Weights of a small GPT-style language model, trained from scratch on English Wikipedia.
Size: 8 layers, width 256, 2 heads of 128, MLP 1280 squared ReLU.
Architecture: RMSNorm before each block, rotary positions, embeddings untied during training, normalized queries and keys, local attention windows, shifted keys, gated attention, attention sinks, value embeddings, an embedding shortcut, capped logits.
Training: a variant of Adam for these matrices, 168M tokens, 5705 steps.
Each number is 128 + 32 x the weight over the matrix's rms, rounded and kept within 0 to 255. Layers, rows and columns count from 0. Numbers have three digits each.

# layer 2 MLP up, 1280x256, rms 0.0805, rows 680-786, columns 0-63
111151122144137130105090148137155144114104115080120126158143134145187186147121088079143131097117101111176177081122131159083095134115188102104119103161088124120112151082106134144157096142077123
102182113171119143167098113095136104099192152077108135150158184126090182125165114124128199064068101109121172082118068193105169145111054083136182165103096069069152104147124103122183121129125105
141128125141102064070096084105171154068114162172133145141139121214186100156128171147147100118080169108165151189186155115095113075168112059070087118148116188126157048144083112091095136176092208
139132078120115088104119133132146145085123119100122147111141169123123164095134116143137176147169182099102148096109087136160156050084089102093174147159131119079097132112166106047172169162103057
094185145185143082125107098122128164115166103117143134116150104135092196125118136141097146081135107147127086171175109133088120142153096083133144092131143098100146149160137104098094142102130126
041126092134133140108095196101171106125199123060181146120157129159142156139110089124146115105133132103092097076107114142172135105129116109105195167111121143132137137149140155108146100129144099
148139126099121068144125139066146113131113081054139120109084127130099114116096045141155142123081144128129125073143082125141231108080127123181084112105193066166175105099125133141066112127120127
122149127139061076105129129120145182097143137128127101116152126177134112185130117125130094173096094135120168134134130129137155081100109137150114137143130164144159157142123123119095134152145136
134101106158141138152112169120133139151146152143136180154160092145188188122075111132110149152160121135107130104075136141103169121134145110162157172086119156164180136090121151102186163060097173
097124101143132092092114116090156162146100106061083108202175084163149176100141082102134105078149142109139122111139105112129098119114130109129153133159209041116107139158112117158100140069153077
123155143139150076136127127106116128172126008119148093149082120067154130103101058154073136112128150164087110140134114123074112095144140147147131122108053125163144134108129129110110184075112126
045100130131119154114116141124139125124120105105092105178126148147113156151082152160168119120095120097138213102182115137115178145147127130178164146101149114116102062089116108140081180139177183
132156108138134074124071180112141161133205119088129164138113081095104145124153084096130107168146152140100161132155120169162110070139146069148143110141160083147133160103162171127086153109146129
075083148138109146157134128093121149131143098081168149176091136085126121194163164104117098118145105137101054149112141133127069081176180097131131082113124139150149078107122146147115136136164163
124116110140117075103119128094148168087130091121114082152177122078137196134131144116107112140132153084110118116092099120119083154146088086110129157096119149147112114150153098151211162070097145
183136097148101095094134141108207124080148122135101105146124122076162170170143183156093071101138146128146083044074096127104183138099087079089178147126106180116119137164157127105074122132109070
120133142143107122128123158077132123185129085116126101108173091160205086130141151147146069097146141102206163159180123191120118070120158104084121074146136152088109135080151146131209081152157075
146101109126129103135094109134166126108162126089131140147139136143214142141132100176143093074120114098156164159137062118141145130128115126115138156101083148118105117128142099112128160115129175
166142143182118140114120097096137130047145131135141124092083158141156203147126193146155128077092149094154113113162130162105168169101090123109140111134077143096207095133125136093126162145093144
118134108149139129133116109098161145119187113132104154114109122131144171143092105122147136134188105154219141173174181164108117155167151048113126151137106086127152124093109096162139132137174141
088156130183090158136116144117128133157113112173137125197138158144106168118121129134149112070088104110179147171166189145147133120153138085142131172167101125130094152141100143105099093129156133
122080124124135153152132125127131121123183144081072121153183072188161120142111097156142090046085136137123154122061161140154126099161110084113147138156106137160158145104097167108127166111142156
230066104164074070124119162113222128081115088131111130170122120123150130142129157125102111091129127107107074064126099160142130172101042091072099129118061159036136185116114124148090153134169087
176159109136115148154097195108149130132112114069118129166166124168117176150112121125137132167152121102118123170137101217128122077192131096123106193125115126134153154133082145145100108117075142
116078085142103113084142094070136164124085084141137117064131101104139113125112094094144128180162100109129155120125119162171160138141142154151156080147163129154119089069122121142149097119132117
054123124131125122100075170095170158165175120102161089070123070156122108126142131180103116113130119103173133127142145153182165159160155124138104124110087134142185142099127120096149106069148170
133143086170148076078086147117166151117143102145113100104148149144142150090122171127145094147117112120130080146137102083143188105107139053120119093136199113088152132120117109130120105142148176
103141123191132095149109185108140140114125129154157097207087140160221149177137101075150117166097130141136087163097147071167098072139168104154134163130160079158121148117041118136152151119112111
075125072142128114155120144131166221139187142105159122087193138136128119116145095189106156106105164146137148132131099140129154096157151056099166149124088152085135123103135128135141116147153120
110090127156118112118101115119132092181118098091114119146119151122190164150108102094168156105100146127136188144131149108141143104081058169149173171103136068146139101146102147174150092139135125
178133114125085132073107080110196121105201117181114124096126088123120137141141079169130169132090089146124097071132090100155079138133033095124105140136137072167175166135048140120171144140154168
114123109181131110152111112102135162075095126148116156109145121102123104134155128119153147162108113117077140124157159141078146180148114141114123144117185151132069064099071114119149136124082130
157091143171133097125119117094126174159085081153101182125147110115115130126099075114146141098136140126146137178080120133150124127131062093164138129127076124124187089132094107203215186130074083
163079115141097112078060108122147144130130106126057137082116124125121102124060180087165095110183141039126096160167160165139183170132069170127140061139085161153129099130151128108152104114090109
149076138124099089139089122106135108130177109141126118151111064144105158166138115109199108117144099083139151053111091142146172074101097159200147137169134130166162138068070139097153147183209075
105173111173156175153115107070144151106182165176103195092115156132139147153142092108097165135156130100133138053131122104113131116144114115134092173055100124227155169186123158118128191108197132
195165096127066088143134094101141123186122116132088099160124136151103150138128133089133122168119136138141114159112132181124088104149107144114111105137125097099122122163117135156234088165130148
144140159183132060059129145114154183098101126081170110143168160161130169139153176126089140155105079120141092135111157171135175090148138102072217088106142149123090147190111107112212106090147113
114137122191120174129109162101152163118143157140115154149078124109186164136144135097104104137097131047122094124071104196149074054119084096187124080134119168159095145085145141141083162172093096
140177113163132123086102119107156160119141114157135120121134163094152112153089146165127141123093130139147124089119144132100116118157131109114093157101188158127148139131033143180134109132111170
174137081113119108153123123118179206117129136123142161116198142145188133156116130176124128053113078130102117122139129141077127070168133071083134134131167103138111188119146168161161133077126165
158103086104103143099112160110136139146145154146107108169089157116145135175125110122097120165117111099133093099165107151039116156150132101176129167106185184124084163151102106134110128140162139
154157060178123142102075103105146140051122128165102124081184152126121089133123126141055146137112127128114172080131062182187161201166122153137099185111073120122084101109121106110217138060113125
124150095163123107079126167092156148072107133095161104145109130096109077158111137149076155079154140108099094120181091110109175115164127131197160105084144136097123082120145111149143094113143126
193132146180138175128109112119162153072084042075119122160151156102092154146171176049054116143092062132100156143168116147078128115187131140120082129163168080111145113066112134153039204125117077
091172112163103106113134200123168151076176088092177147093181113105115091107151072072110139189118119110114143103134175158120188175154136148133151101149113146098200098117143121133087095103092181
127156129151111156125105078108122145152150139107116169180127192132191172134130123090173109093133146108176102112190162157092113125158090079102181147079138087099107158085136087093148097114109184
088120120149094115150136080090159131073101097100114138085141093146158175145171107118098205124097138138076146088163119183084125081168134069094121182145080138191092135128045140106186181104075173
071146090178136095139100139114142153145137124142135107141133140151069120185104110113149074147142169073081120104143044187068177123129181142048084143153125093157106085057141219137115143163148149
126108137123149099061131137127168171107213103121089153120095142137147180093125124144116154082132076134172092090104146167207189125124119119173130120095111166122100049120151175147162138126149120
128065128175082117063106133130188131124136111101097141084132106132146126133124073160121139131124093143164085168105160208142122144099133114142147121136133167167132117118126122138174129133165080
153088109186112088117125145111130175074215107063094133124132135045126149147136082176109131119160136118130165170176114111134073142144085126107152066114164120047130176110113136086135146095170109
145121141176102118119126125140160135143212101149122100114140167161099204115139166113136114141124104080198095131166129174094181114161134116120127095157140160120169194116107152116136091128234171
117115110178119133126114206113144180148146067062141153166174081071132171108092108170099070164141064105121148171155154157118133137167173088109115130184178153127088111092130148086122132096145161
081165137160130069135070163076142153069148136150025169141129071117092105096174137124115141150093119162111197114087154152160057073128130148150133128181153051114091068128060109135126155120057148
141090106158127084096115152122149161120089085164144164087148157179075187091105152164125152121078093066084199123129142081075180123119138158109141081161147166116137104167171149103087124166125152
120120116131176098115145161100156200148144118205118092160110128137066141118141100169081135149163133078084095092136139111113186140117130114151123081122117157131119110129126115130149150121096143
122184126202098130119117174115139147106134114123179081127178196100134144116126089149130125129141125152107117127123134132154116148147150125112114149095098126142167152154096213108121132174132071
118155134122102162119110142112165130114185146145119148150103138146094087159116161187097146086133089101111087136104129152104086181127105124120130135131171093078135118111110168116216150104133143
094086131146100099142112124126130096102098122083084129184176095136109129145115170078155107077131162135139137151128092173102112113132091139145115123138091073085138086115094172109195081118131083
100119125124070104120120148115134176096167110088153105181069140135128145158119114139098129083126133082099133171135153133096144144106163095171131065074089156104107180129094127161110110072124112
172159141170125077095111120091187164125130165108101107061138135076200150121143142110148171133091139040137140129207068093142113151134175145155180140100102164156088123088072164182093084117099119
124131116187129143093116149074144158133143138171132111115073148093154140159165124143145108078083123124119131084124120129156103131167156134110096111169062139155149138139116098089155177152170109
131114149155127076130117117108177155139109103103108141061157119175187124114150125164125099124086074140173161141079124119099138149157147118090115087091060126143118108155153097124097179099224155
062078107124135114102123156116135129162162154065121149171147080123111102164123163129151113064184135110091122117130121131144075105121181051130117127108108135141120128183086177102122161128160135
122152130113059110137126081122152142140113080094050116121194148139144124122117154083099117171146219116078149089177145158100130117140109152177144105160114108111157130118142116164169102087126176
108116157175109123071061096101120143164117166125097124147115154139109114114129135167115061151130103149096137076118134172127140109130097124146132113139113168072103135078106127128159144111089093
071120110141140185116106163120141130118116111125120161143131097164154145204115110088141125066078133155154135105189143128143130074169120135122154118136101095169126166069104155136116111150130169
108146168178131154133095152129131196147146119125112168170134080112149123114104107122091171105097152117113161081070125155123172125082117131100169182131113117122154134133111118055142155126118166
117127088128113123107081129131120140132220149143085179143159166081142177169081153154146133132091076150109122090203093107143136121153076137094138101087085158121207093129156178115151166110138131
153150104111134125068101181130135138095161110111125116124136161137125174131131068106077146112109116151108064147129129142113152095167125139128128119118116114087170136113078146064178149088100087
206042105129076134064119135095154148190146044107096175103143119129157114103126123146119139095197158077126172110124126147133165134062132098181207111097199103123133148082114149127162164077137041
068167129118131109158125128101150154138121144101096114147174079109134086112051176137116124086134098100106059166131107079133075135139115149164115135097125109126119128137050150122148110136140128
137131146152127133047123132127107143109132079146150209125162106067105160116126145189113065132134105155129092112081149169125112097110053116131161172114148139176147098096163119148138197137136132
109098151154108043124124124125160202145117144136063093147161070109092174146165086100159119127123154145118174096139145188098130103091139131091098077131124116111145110163150125109147117133073117
088119079145133153112121178120156136088148144163114119084117070152127093133090087081107112160177127079096136143204144137149151110139105118106126173155129157121169130110159189140105105150123150
058186133214149097074109165100141147095195078170123130148107116129164093137126142136122145134093122104136125177130123141091203099120120181093117076150155128131157131168152162129079132164077100
130123100136107091114137095115197108072128143156139058173187219098138116205138124196123058096149097128097159142103090129115171108136124144102131115184153148121142139108146153059143137116125119
094107118142123114087119145112142131127097086102184135159130143129101161101126144093160128137113161164114051130176152204146091114063133144111125100129150115108085192094105112077164171142165102
128131117138127127134103127091133184105121093091124122162169149101194112120084136158124145126175128150135152077138133130087101147142110049084089158135146139113135128084082166142104148074098193
155171155141160063143108114090126158142115097087141203096121102078124092170139112103146112075114086103128153061170089153135149171172142128068101145128098153137246091115177101120100123106110090
151146112171131135156129116122156151123156099130112173122114100084154129102137131119161140123171126059110120133101091128117113143168167138075140153097161155156116115159112131122174149176181144
077108143129128123137081116114128154149134086133100136149156133141123138125144094108158117053103140085089081093127146210100133130183130151145179111140147180094093117105100163145107127119113145
128153109130136139155107148105158131183126098086116145140147068147130121145113147184135170159179082088169090119092091096154108065147161107101131109070120183115104069121061131195156161127191066
141102113133129066163126134116126152141163119122112144074111156066112183117142193123081062141173046122073100096115154139067112122181142119134101132218118167068156142116076072121113156112079109
101089130144112131131092151115150115130166142169110178153083134115179149170097128113142150153101070156114126138114108113151146176119081075159123175135102103123143215156098146094169184123155144
093102116150113120139095198125149149144106166091126110122122137193151166122121116129159127153123164158201139068175190114092137152148147128128180155063054133054099120086136140165175120115131107
087100130143134199154073197131169133157193128117155146093096124138118130117084122108140100121169043146109172105141073123117067087144136135155161058126109152174188168132122099095129128113152163
131127125219126181127110119093152190089137136116135126163128165125164158124122168190138105129126118124190127101183113209087083188127093122139137099123095129138125180132146127123112173021193190
129136132150142145142110103127154163114131048103145118139144113145172130115141125149139084062049121108123094148186124171095101104144130072055131158175105149137185142096101150123158173072107076
077151144151114161144118118102144123071105125107092102063110089079131136141154146112094142124079146202159120088153129154121131103154136116107122116131112144102131139113151125102135178089139067
112154096171093056114102175108127173114128094165135135156146037160120164178147118119116074144145119083129130063158168139111119154165155059167136132189133132120083178118136159122138087088197122
103153141142129111149125169109141212154084120177149123141138147112186163152033143105034121169104094133090112168111134129101111110118096156099148141151107150107106109111134102169119179150056086
117096111170104102119105147108131156108116161134064159191107127135147099162081138169145123178121168032093118118140097145100154107114061106092106072122142053141117101108121135103114130085103207
114095119189104123074132171124150140104157076090126158188195098082151167171124059065102062151075156106113166166145050129111039200105131123027109110160153080131153136125109180098100146139081155
117175139144144071130078088116139126119194142164066176080136112074148107148157134140083172117131100189169113105108081134084116150131091128075129081122103087091134100142060109151177146121140147
113145070126145091120116161124132160152166134183130102153107145104155132104127120180138120124106117123085160128126143164125115122124139070089142099125061154088145092189089193152156133175127125
195110149138126100119126105073168139157101083130125129079148123084093127126127120123132088064085129146139160134133106144048165153126158148123121136128102121102117157073066173115120131096146157
073135122123128060151084158104143169138133128100124181108129101181122180122116073111063136189132117163122135125139113120142156175100092127173123158167147101131153129091111104090158156074129136
115179082142111132080100125111166125089126148170087116101170162086186124156116122055100083117178104103115166128115091163122102082137214146129089135135167142104184091165128138172131126167128170
073151140156141148106137167115133184150180105124143159152079110092150077140133118116105111077137124132149122139142115154163116088150119062154143134184139118150123140147122105122210150085096102
108161148144119122136131135118160157140160107100150123095136100170100163170095145159158065106096182104092150169086141131062174153145146137070120108164105100133136098060171098055159127133126068
146126113195079124127108156091127131064186138132059102096096187169159107149153118142105135180117164124156154100176126146114088195146126112047152184105083139108133124104124134100098162159075161
197096127165131098140128150128119161124165083148094156164111139114174097103103117086129158125127148136156109152134158203147114156162109090087106170076103156116146141136103171142095076141095169
114160105148128109099101182100139142114104132117138165141152177128108210119104162209093136090104181058176166108108119125119134069114135121158139154135082121083109135137125124143062095125155066
170164111145105081124089115136137145120117145107109107170139135162127096122035114115109142136155170112189139110174111131160129173163132106162167184067140129136151158140141136120122172110181170
191107087125134070107089160125138137058123113175120091150123150140139096159116131165119082099149134127152110106174143189078184124121086122146130083152114140124151169107122129083124170111170158
# layer 2 MLP down (transposed), 1280x256, rms 0.0735, rows 680-786, columns 0-63
130165158114093130115199077138123119100078134138169108104102118110148199127161135172158121122113101107163122110124155068138149114104163133140087070150138181096084216089097101092119098117119126
086154142140121088107103187099113115118084130062133138123139118114138130153107126091124091155128208141147154102124154126101130133124165185076178107127156089124102127144166186102105121063092106
120114094166154158181098093131141134147080150194162140136118107141107097129097123163123116123173172117141068144137134129123192115191078138074112186149131185160148173124173091089159125200143142
125123139130122107112128178133134124159106123118168175145158072102134142135088090083126083111146120130153194109093153143063106123099130098101082122174111103164166170128071147123101136148063141
151102159118103135058133098126101120103140154134108142113116125071137082139180109119146092135139118157155157155172086167137100107135137166107119134154131182129132126140162168155167147190118112
141115133182127152103121153108175128100106193095122160179170098088126062088197115099196169122113106120101203113082122143116081062127125120169146115127154143070154034056130131150201120118131164
234111069111089171122134089170141071116175081180193124128076126094117089132032146118136154169124120102169146162184113169122104093070139124143173127092130140109150161146148194164172142158131150
134127133089149146143133126204123064113106175145120154105107148128093134200182109159179148116079114144090128119150111072134101096110174140181104106151119161173115127110159088169142145157116202
160148137101112194067160088087145174137123128171166096123134121107066063145168089093125109124156086129071160135075141170161147075109076137183111185169159111140164120080124185096150105183102163
122089103105101133130188081109139106147119110098133128145115144108124146141156124133175090109169144053101063171103120070164124132175138190142126047194107125178092097129144132136165119151095086
181184082123125155112107075150144103120137112119085138106118146093117112111126136176061147080157115116114128134161111136182136136148092139145078113154099150170174122087181142132148106199125174
111106145104146121100137129071127137137158121136088109164134141155105078119174130117168112130116133037118121097085162154136109118083159071146122141138099158139145187140068156147140120178161122
167084131137139163057137073181110145137101145150166142076094171169103120143056154087086116087162097114142135136156124124109111116144136153111177121150080073156091105098116131077115124159134145
144178132127152090145202113150117114177120156120125168120176164150112131141165153122125156148117110206045134163116169126144129080138130162147110130123169180076139111084145088137150088076169045
192164157185112169152119098155182129142098073155149150078142121155125034040107143203163176148111154110121127113143070096151160136112097126129131156101106143135128099148147114091151148067151142
127120065131169097120158214171080152157148117095079130135099137138175136158118090112090152091113164160099116080137147092145138145133143166116145139144076137123124128109109138090109127068181102
099044177146164156142139141116146161094112155210108098136144188124132120127153166122178151105163235170142136113138158106128140116148125061127124097089161089064183118145086094099124158098064166
191165154157057188068087095133139075156143122121101140074115149138097154170136136109136121136160112116164109103173148067165112120153120171112104150121196166118108108112103138126096166128081145
105108174118128119135134113142136131119170106091114143100114118119113176114131100171145065095151109095130086150110138145169134112158165100099145148177078057141130121159174145146125125141188117
135099104142092144173133111136107154148150124096105099178163143127106063150120099100141079110136159105119151130113161121163129093160103185141127135124127170123085134133055157110104099116102150
089138113125161167152071135169087174151107122179129071147123085068114081088098127133086098070137128130143121166109157111150168100185132126110114094094121120132166113193175086103137156137066133
165167135090111161121133133150150168138087122108104143096184090138164053148071175166138094180124142149153157133114186124134098140160106101087105141160142106142064154116124109103120158121115113
141121073143081152144220115107159122134138125134147211122105153162155097094104130117203098110118142086108097120125153129206109055164134089154148129122068151095149156093144148083122153114140103
129107125123105136133135128099076130110073142058143137112150095171109148109105116130131200174116172125157132145132153164135133119096108136128191147160105109180107190154094112134108197130131189
117148178126170147157113185141164115117151171161102173155118166129098103144159172109099164124141097065119142090130140118095134117153080137066181144150136138163159164164070105098156125084149055
144123139116141164135117119167111124138122173127141154111138114132146127110135164139149105140077149026085169074132140166153154103156110126107105110133101145136120102110130154166145047082111129
131087124127110129143119103175064121121133137119071105135097116097067086145127157100159131152079168145163090149180158159136107090168145199113152090122148100203126196180174128124129084089095166
186142107105103098143133096102150140158087113132177084132096152100088107123117152138104129183113171133118098162148119111166195152124132118125136065121079161096116097139107137099083089133109100
084093112137089203112150097115145095132137167195129174170125096100174150193078130126120138135135120159144146095134072100112096151126119140137143100113177139082129128081149084149122123159119143
137144176171182155138081229120128149101147107153188133172133132155125131148134175176135091144120064112027166157088141068119112095185186080154094149141075156159197151060093086132116096132143107
182151048080065180118131144204093093128096088155156140125095078147093079144106126086095108171144141110157077124143132043142104081141104147082129176117092160150157154138107058161126120172126092
194101147151112178128162120079109141141130072112085141188120075167124181166120133092133102128154140123126153094161117135104150087052081111155113140115060084156120122075212166112128136133149069
123132085123088097136142111147065140187120136088140107001079136178070094104081147121143133107113178170149148086106179077141091134088159112102092114166099093079112211169095119112195141105131112
134113095117153129127068172142156067127085134127211160117169086148145096103147123137107185127164144197162144138145062150113156145068179112130117114140121083076130091079149154042078171169145160
161097092123151137109127092156121137134148043084143120068132107161068114127109099148108109107076168092116161137176107069124111130093140077133089127156087159163150152083148157161069152174127057
220118109109123114149106189126128140122116111147152120127148062116136149134101179122120109121172079082129178157159123118157042111103189139126121140137177121169110060143149159091107167173093104
098094168118142078114075110168132172117119127117149122105199159105097153069171134142133137144080174172133083096149135137163130061128044156109122067149162087106142176128140144057168191133144114
129129102135118071149093103163125109150142134124170158080122133063126179152136109129080139188100078131113109163118136098091211203137116117104130084109150134164131129192128108141206110163123112
116100163066084153078187075151093082122142091100134085138127096118092066130082092092077103110128147126141049162157125122145182147118137128129171169096147145160125160141100164128124161095142096
120140115127098134128140123155103112154172111128100147126112126097103155115141140177159064162140161115147145145114156178128159147172118147139141092140130216112135193162124171106174112165115100
115115120123151106142113136139136100162140118089122156099163089075115160117109112192173163067136135128118108093099149140157115093167142133149122169146104134145159137144135096157123181171166115
076114143107169148164125098210073119146118098131119095126113115188119159050163163120097149146090133131153146096107108198123138128167103095100088162149131175079120127112143103106149125144136103
095084115111126168120103188130166099110163122205111177081094116088136061147097140121159127116124161102131137093118169157139104104030163118093151096125124143083129192147184121126164042155145153
154165120111151133160071094144101171150083144150105108115108099108140142152096082114142080123154164112096081160139121177092129126118114190109109139165146143062109174075078129095107164133145112
096131139129099127166120093180097192108144087152133154121091167113092161145149152161134165128112114148129160115160132155098061091228161107099073152134172114174155173109157085159074158110139123
118113166169182172102148128103126118124110164127078156112182152127098126093183095154126133117148063189163069173146152164151185135182126150091147153154136107096117071162136077151107109122124108
101131092140159162169124118125161110139147101141119125148074127098133132152137115150120149115154097147081126125120125146171176118085112160127116175114086143147163205120132137138063139131155106
153112134121152155104092131169121153149131147155152142160143147116093116105100114076096138133157131109194115134085155118075148178157111130130124079145144165163110109158111150092193152166126143
131111123154127127093095144116111131146148082192097157163128126149094156110158125100159164122120071169156159150163153158113119059116095094175155120133065109150197118157180030121084217124149123
106172116126096116160145136117131173047153120106153135142097109101119067105200112062115095126117191130131133118137117129083141100094116171125114129115112123144165150181115143113159134105113097
117093111149083150114175075128095117167131110108110116113101076138091095132132099097047154100104117102184133085185113066134137115162120151138116111134093152141131121140078120078136164120113071
094145090067171164139115140118088108166134110084115164105128163140095152080192142165190068145147190139103081133116176113161172150144121084145084172108191141112074177163156142085122144162114087
105173141084152165174160149148086091115090089100114137115127141131152196167187101113108149123111139199170137147125164116112069151163133218071181095172170113176103099111189135073121129135145129
078118135162135143136136098123152088131174089129082180096097141101169216178124155138092140132103075127148119169099137161171136139142113107176189138133116117117189132170098132099117126121146089
160122133074114140141133094161189097127120128152106102086135134148158097163072092103112097075078127205169093154173097144155107111204191101146117138121082080108209113155087149131115073167074102
177172128143082149170173136097157084130142117147118123121103131156137075097152158140186132149178090060105104147074140098129111189139176149098138170057110115225149179127048114175219137140102189
147120118061172143142066123145076099143106124156070148101139134132186132151150120148111124097117162137173106087134138168142153156094092181095106079151115089061094112109069196119112134097157183
128137117121184172184114137130121116139092117115115095104123160149138156158168118176126176080121119113084212105142164056144162097163140099088089100141148124100125178086133071145165135117100118
099135145149122104123159103112141085152111123132128138139097103121171212167150166076122090181137070097118137133111102154157178170079153175101125089098148070169138112175087154119150129123110159
135142131109142173120105188104133167093100103109136122091119109078176178113110124135154043121131087144168107083118191101164146142139132126180175145158144163145061095125154144129109141141094108
136116108068143129123142100128100121120152103172129127079135128093113137141099160132123134129119149168127146151127107117132093125115130142146130155122157156123158127099129130106091132142105163
166136149110142101113102078177039097122110122132105096069135099131099147131164115132101086188134165101094131162154125104145112129111114104074131090104089110109165174071104136068129120179083104
126100151138102225121180104146113080118157186155107145141126135115085125156116147114139105141130156097132149168102098125110128091106104155155081123136122127128109095179102101116124129152121115
081128117114149122186148130139122116145182136120114089124108091067133123144153147167120138187149164120149160151120145145164134140084095145127147081108126164107152091175103117088164196122120140
107179155141140136146132125083133139128126168090152177136069150116198132123103160189129124129110119083152046173135133088149153074078107124094132183144175140125093122117140117137145086164163113
116162161067123136084095126166127117150158116148140143084167118116088106145145154118079121128160182158148103082158131134135152130093104158107090096158127109096103109198089113193115144091113107
081110127131149151146128147145095087170175134135112108201087082105133125146152107079161123115166152144095151128155100104181162037121143155192125246126048141134157123082104131128111126156148162
131126104148142149154163133151046178149156047121135121138154130114142110107078155149134132172124130210070097166125140112108118113140153130134077116156157133128117142134178132120123103114172154
065119193079128175125147072177069121100122115116109127160108144128151109149145138112191134120061156150092138159142130122110155168135084104119114116143175102092132184141146134052149133138138154
098105148148131140127122104112093108134120118115146113098111149165121160133151168125129082076141121152102136143085145110073129138193160093091120105203145092135097127190149117126142104126151126
132131167087080163126148097180124110128163071175150084128142153142128167133100132186132169141073100130190087182141155106132117099129096117121112167094151154168120122139115124173154123165088152
132054140070101141099139138129047112132104152080172121104118106155117072134167136132080082103126174129143147174080131128163083109135177159107101113140118217108061126128102149118126157144140103
110172157124154130109119116100113119145056106192116110176134155138126111149098151108120103154110121060135144099157196151066104136092138195101112108109105134156155110152078128116133111180111142
147113158105134119102158177118062182212137135121169069090102120148112116158121070135080119171136147150111135065133151157120122147128176130133108094140104142142078168111167121084151135118146139
160163142118150209138199139149078128092085101117191087126159133184127125108189057171124174150140151138155122113189115150131097136149136141172132155133087103137104114094130147138121084142154097
132096177130121128114173122161128137088090098080135140168139131086152064089150103113177099130084081189048127119125126059143134179109142106129140051151148093160074163104121069120092135114125126
111203123151186140156151100157167179142120054115111120095088117201129140092150134102122139118079124111101142200131123116127148087174113097104127153140172120059172103102119154120124109098129087
128151075129160114116131138171111156057114144120148128115090146147191106132054123118066113131117151133105108079165165123128104138099130124148159135106155123112126132107132132068106137115155116
138154142113113161091182111167147149106122150206142085145129134148159128146116133125092111151147090114158101105095113084156107162100125175156146142172088114178122112123142161120164125160115134
097111083101123100158144115161107164087129099117083122101103120148135160151095140108130153090101150133090152094184111057149113110148192123106149091132086135136099090066147105107145084156111182
075129088121135124122107094116100123182105143108159130093135083053105149096146118117126137189051062070194097186100140097113194194099116095079197131195086161133106149150056156124118127178152123
159160123092088140096110118076179102172102142107142152160147055107132117151107139046093094094104105066165120095168137126138085106142117129160134172124168108064169119164070140175157088122140103
137110131115130142136143141117114090112163101123122110118055120140063116189126100127144095124170180137170097106135135170164151087128125145137122135147146111095100098101170159137134129157120141
106155146155165103156135195152129161119133079072134134094142147103125159140129101089106146128109141151118108168172180120128066077128098176133226121171115109128167113103131118084099113144157083
154130098136133161108114138103166108098108103118148128166106104138124131116095142102144146117122131117154158147090076056165143115063108098119146073039175094120135046023126128129084049164098164
126185123151142151129068175113142175121084134113152134130142118117174104110128133174131102123129166093153070083113084128127096077148097121125121123104140101141114150155180097112100162098131083
141121122133137171134154137105126132128114165176176117162135166156115099130082076070164167139126094130087121140119121152082179147162161091138173104160128180126155125124146156125136147121129182
188142069128132076095128110120076131159102125087108122137121075094118082093135126137113142142111173169176065155134093173149162103114136139124142140130148073126097092119141090105076117126100072
158091110072115048088124208126125104135076090177179122127139120086106132150159115107150161086118066091137148117101168170113119145140023116141165152150123172122139140184120150154157152202130153
130194072150133129124175139121158133101211147140128171104114147169118106155167156107141087057152109179079180205095151143135094130135140145164073112178141119138100155103107121140094159154095107
200091152108097111094137103137155095124109102140096125170087160156135133141124136080108169120137154085144128169119144140134128121111040062107114079048168087164228145163079170138162174141123142
161139101128119110159123119162103143079111171174156125111118180146177129117115179111075240136137105139090193082093136152189131120122143174083098174136097101146135103153117173143175167118162129
119141130046100142123140155126074156196151130146124102074163094110093133147116104135158125143107132073140129149103119149165189163106121104143137110113077105134121129127118152141188121130159147
131186073122151202139105127169136142121141131087148120105121075178158139060114150167111149091133167123121042135110114071111122096121128076126130156121074131166121152139099134127157133143150104
082186037135127132176141138143164124189102066098094128099160064095149161118167076160068131186125083136123106118128096112119176168149152124104122127167130132175112148112121099101103118119137120
102138134114176100117144124096093168168120104114100158072147139131072128115156128148184142151117128098067123081147117095104118164091158094084167188146133108155110086178143096126106135104152116
103165117100126154140100131175068106123178107128123108140155099167137174096107147101106119135162147087111194101099101124168140124170159137119100136161145136112073170132119092171151133089087059
178128123047127106152146118147091091146123137121146071117114160125042140132157079116144093125065146179181111166166114113114127158117138134146182182136144142155132132152096130093120108139126139
139084188120096174101139097120129162052112134140097103137066093129121098141144107122161129121097141124072152139090096091142137143116092118148116108122158135114145156120064151123181123112132163
148109157149165079136108168112090162152129064068153106119123095170158136128175067137137131125109164117150155189100166143137119162113135122149163137089105189084121122147078189124107137116125105
117135097061118127125133113142098118144092087110141123137067117096109114137165149110132164080137093138064113143145153108119095108099147074119158178112130106149135144185095135135147094177164144
083078174129147122109035138105087104151152116130091181141129129037141108116159105098118101149077149133176126103190116155113138117091124138210161141152134157106135146154113116133138132149137192
134136157118144113101122103139106118140126127147128137094034076177148131078177150110099162179118213099148145082128182132085102192105061200192114079159139094150098108136131123136085054186080138
119138128104161145070133083125178121067103138156131160108147167155164173102161122137109194098171124138115150096174098112115228164133085136121174177123145106065112151082059177096142130121128122
128173112136106176127167091147182147104082119147119205123142162144088141158086148091132066067180139085103112120132125080125128035139179103138089138176106134127152125124120112071091095169101061
172112119102135109144106098115112117117076107153166159155099130101126075140132147099166137123178091099135139174160123141143084149154103085115158098145146103096188146161146174098188154144104186
111127071123098117116161086090147074134132123155186132121125058131085056127161132140120162144112157144135124149132101113219073149171152158093161130124145148115138094178117203131161183157132126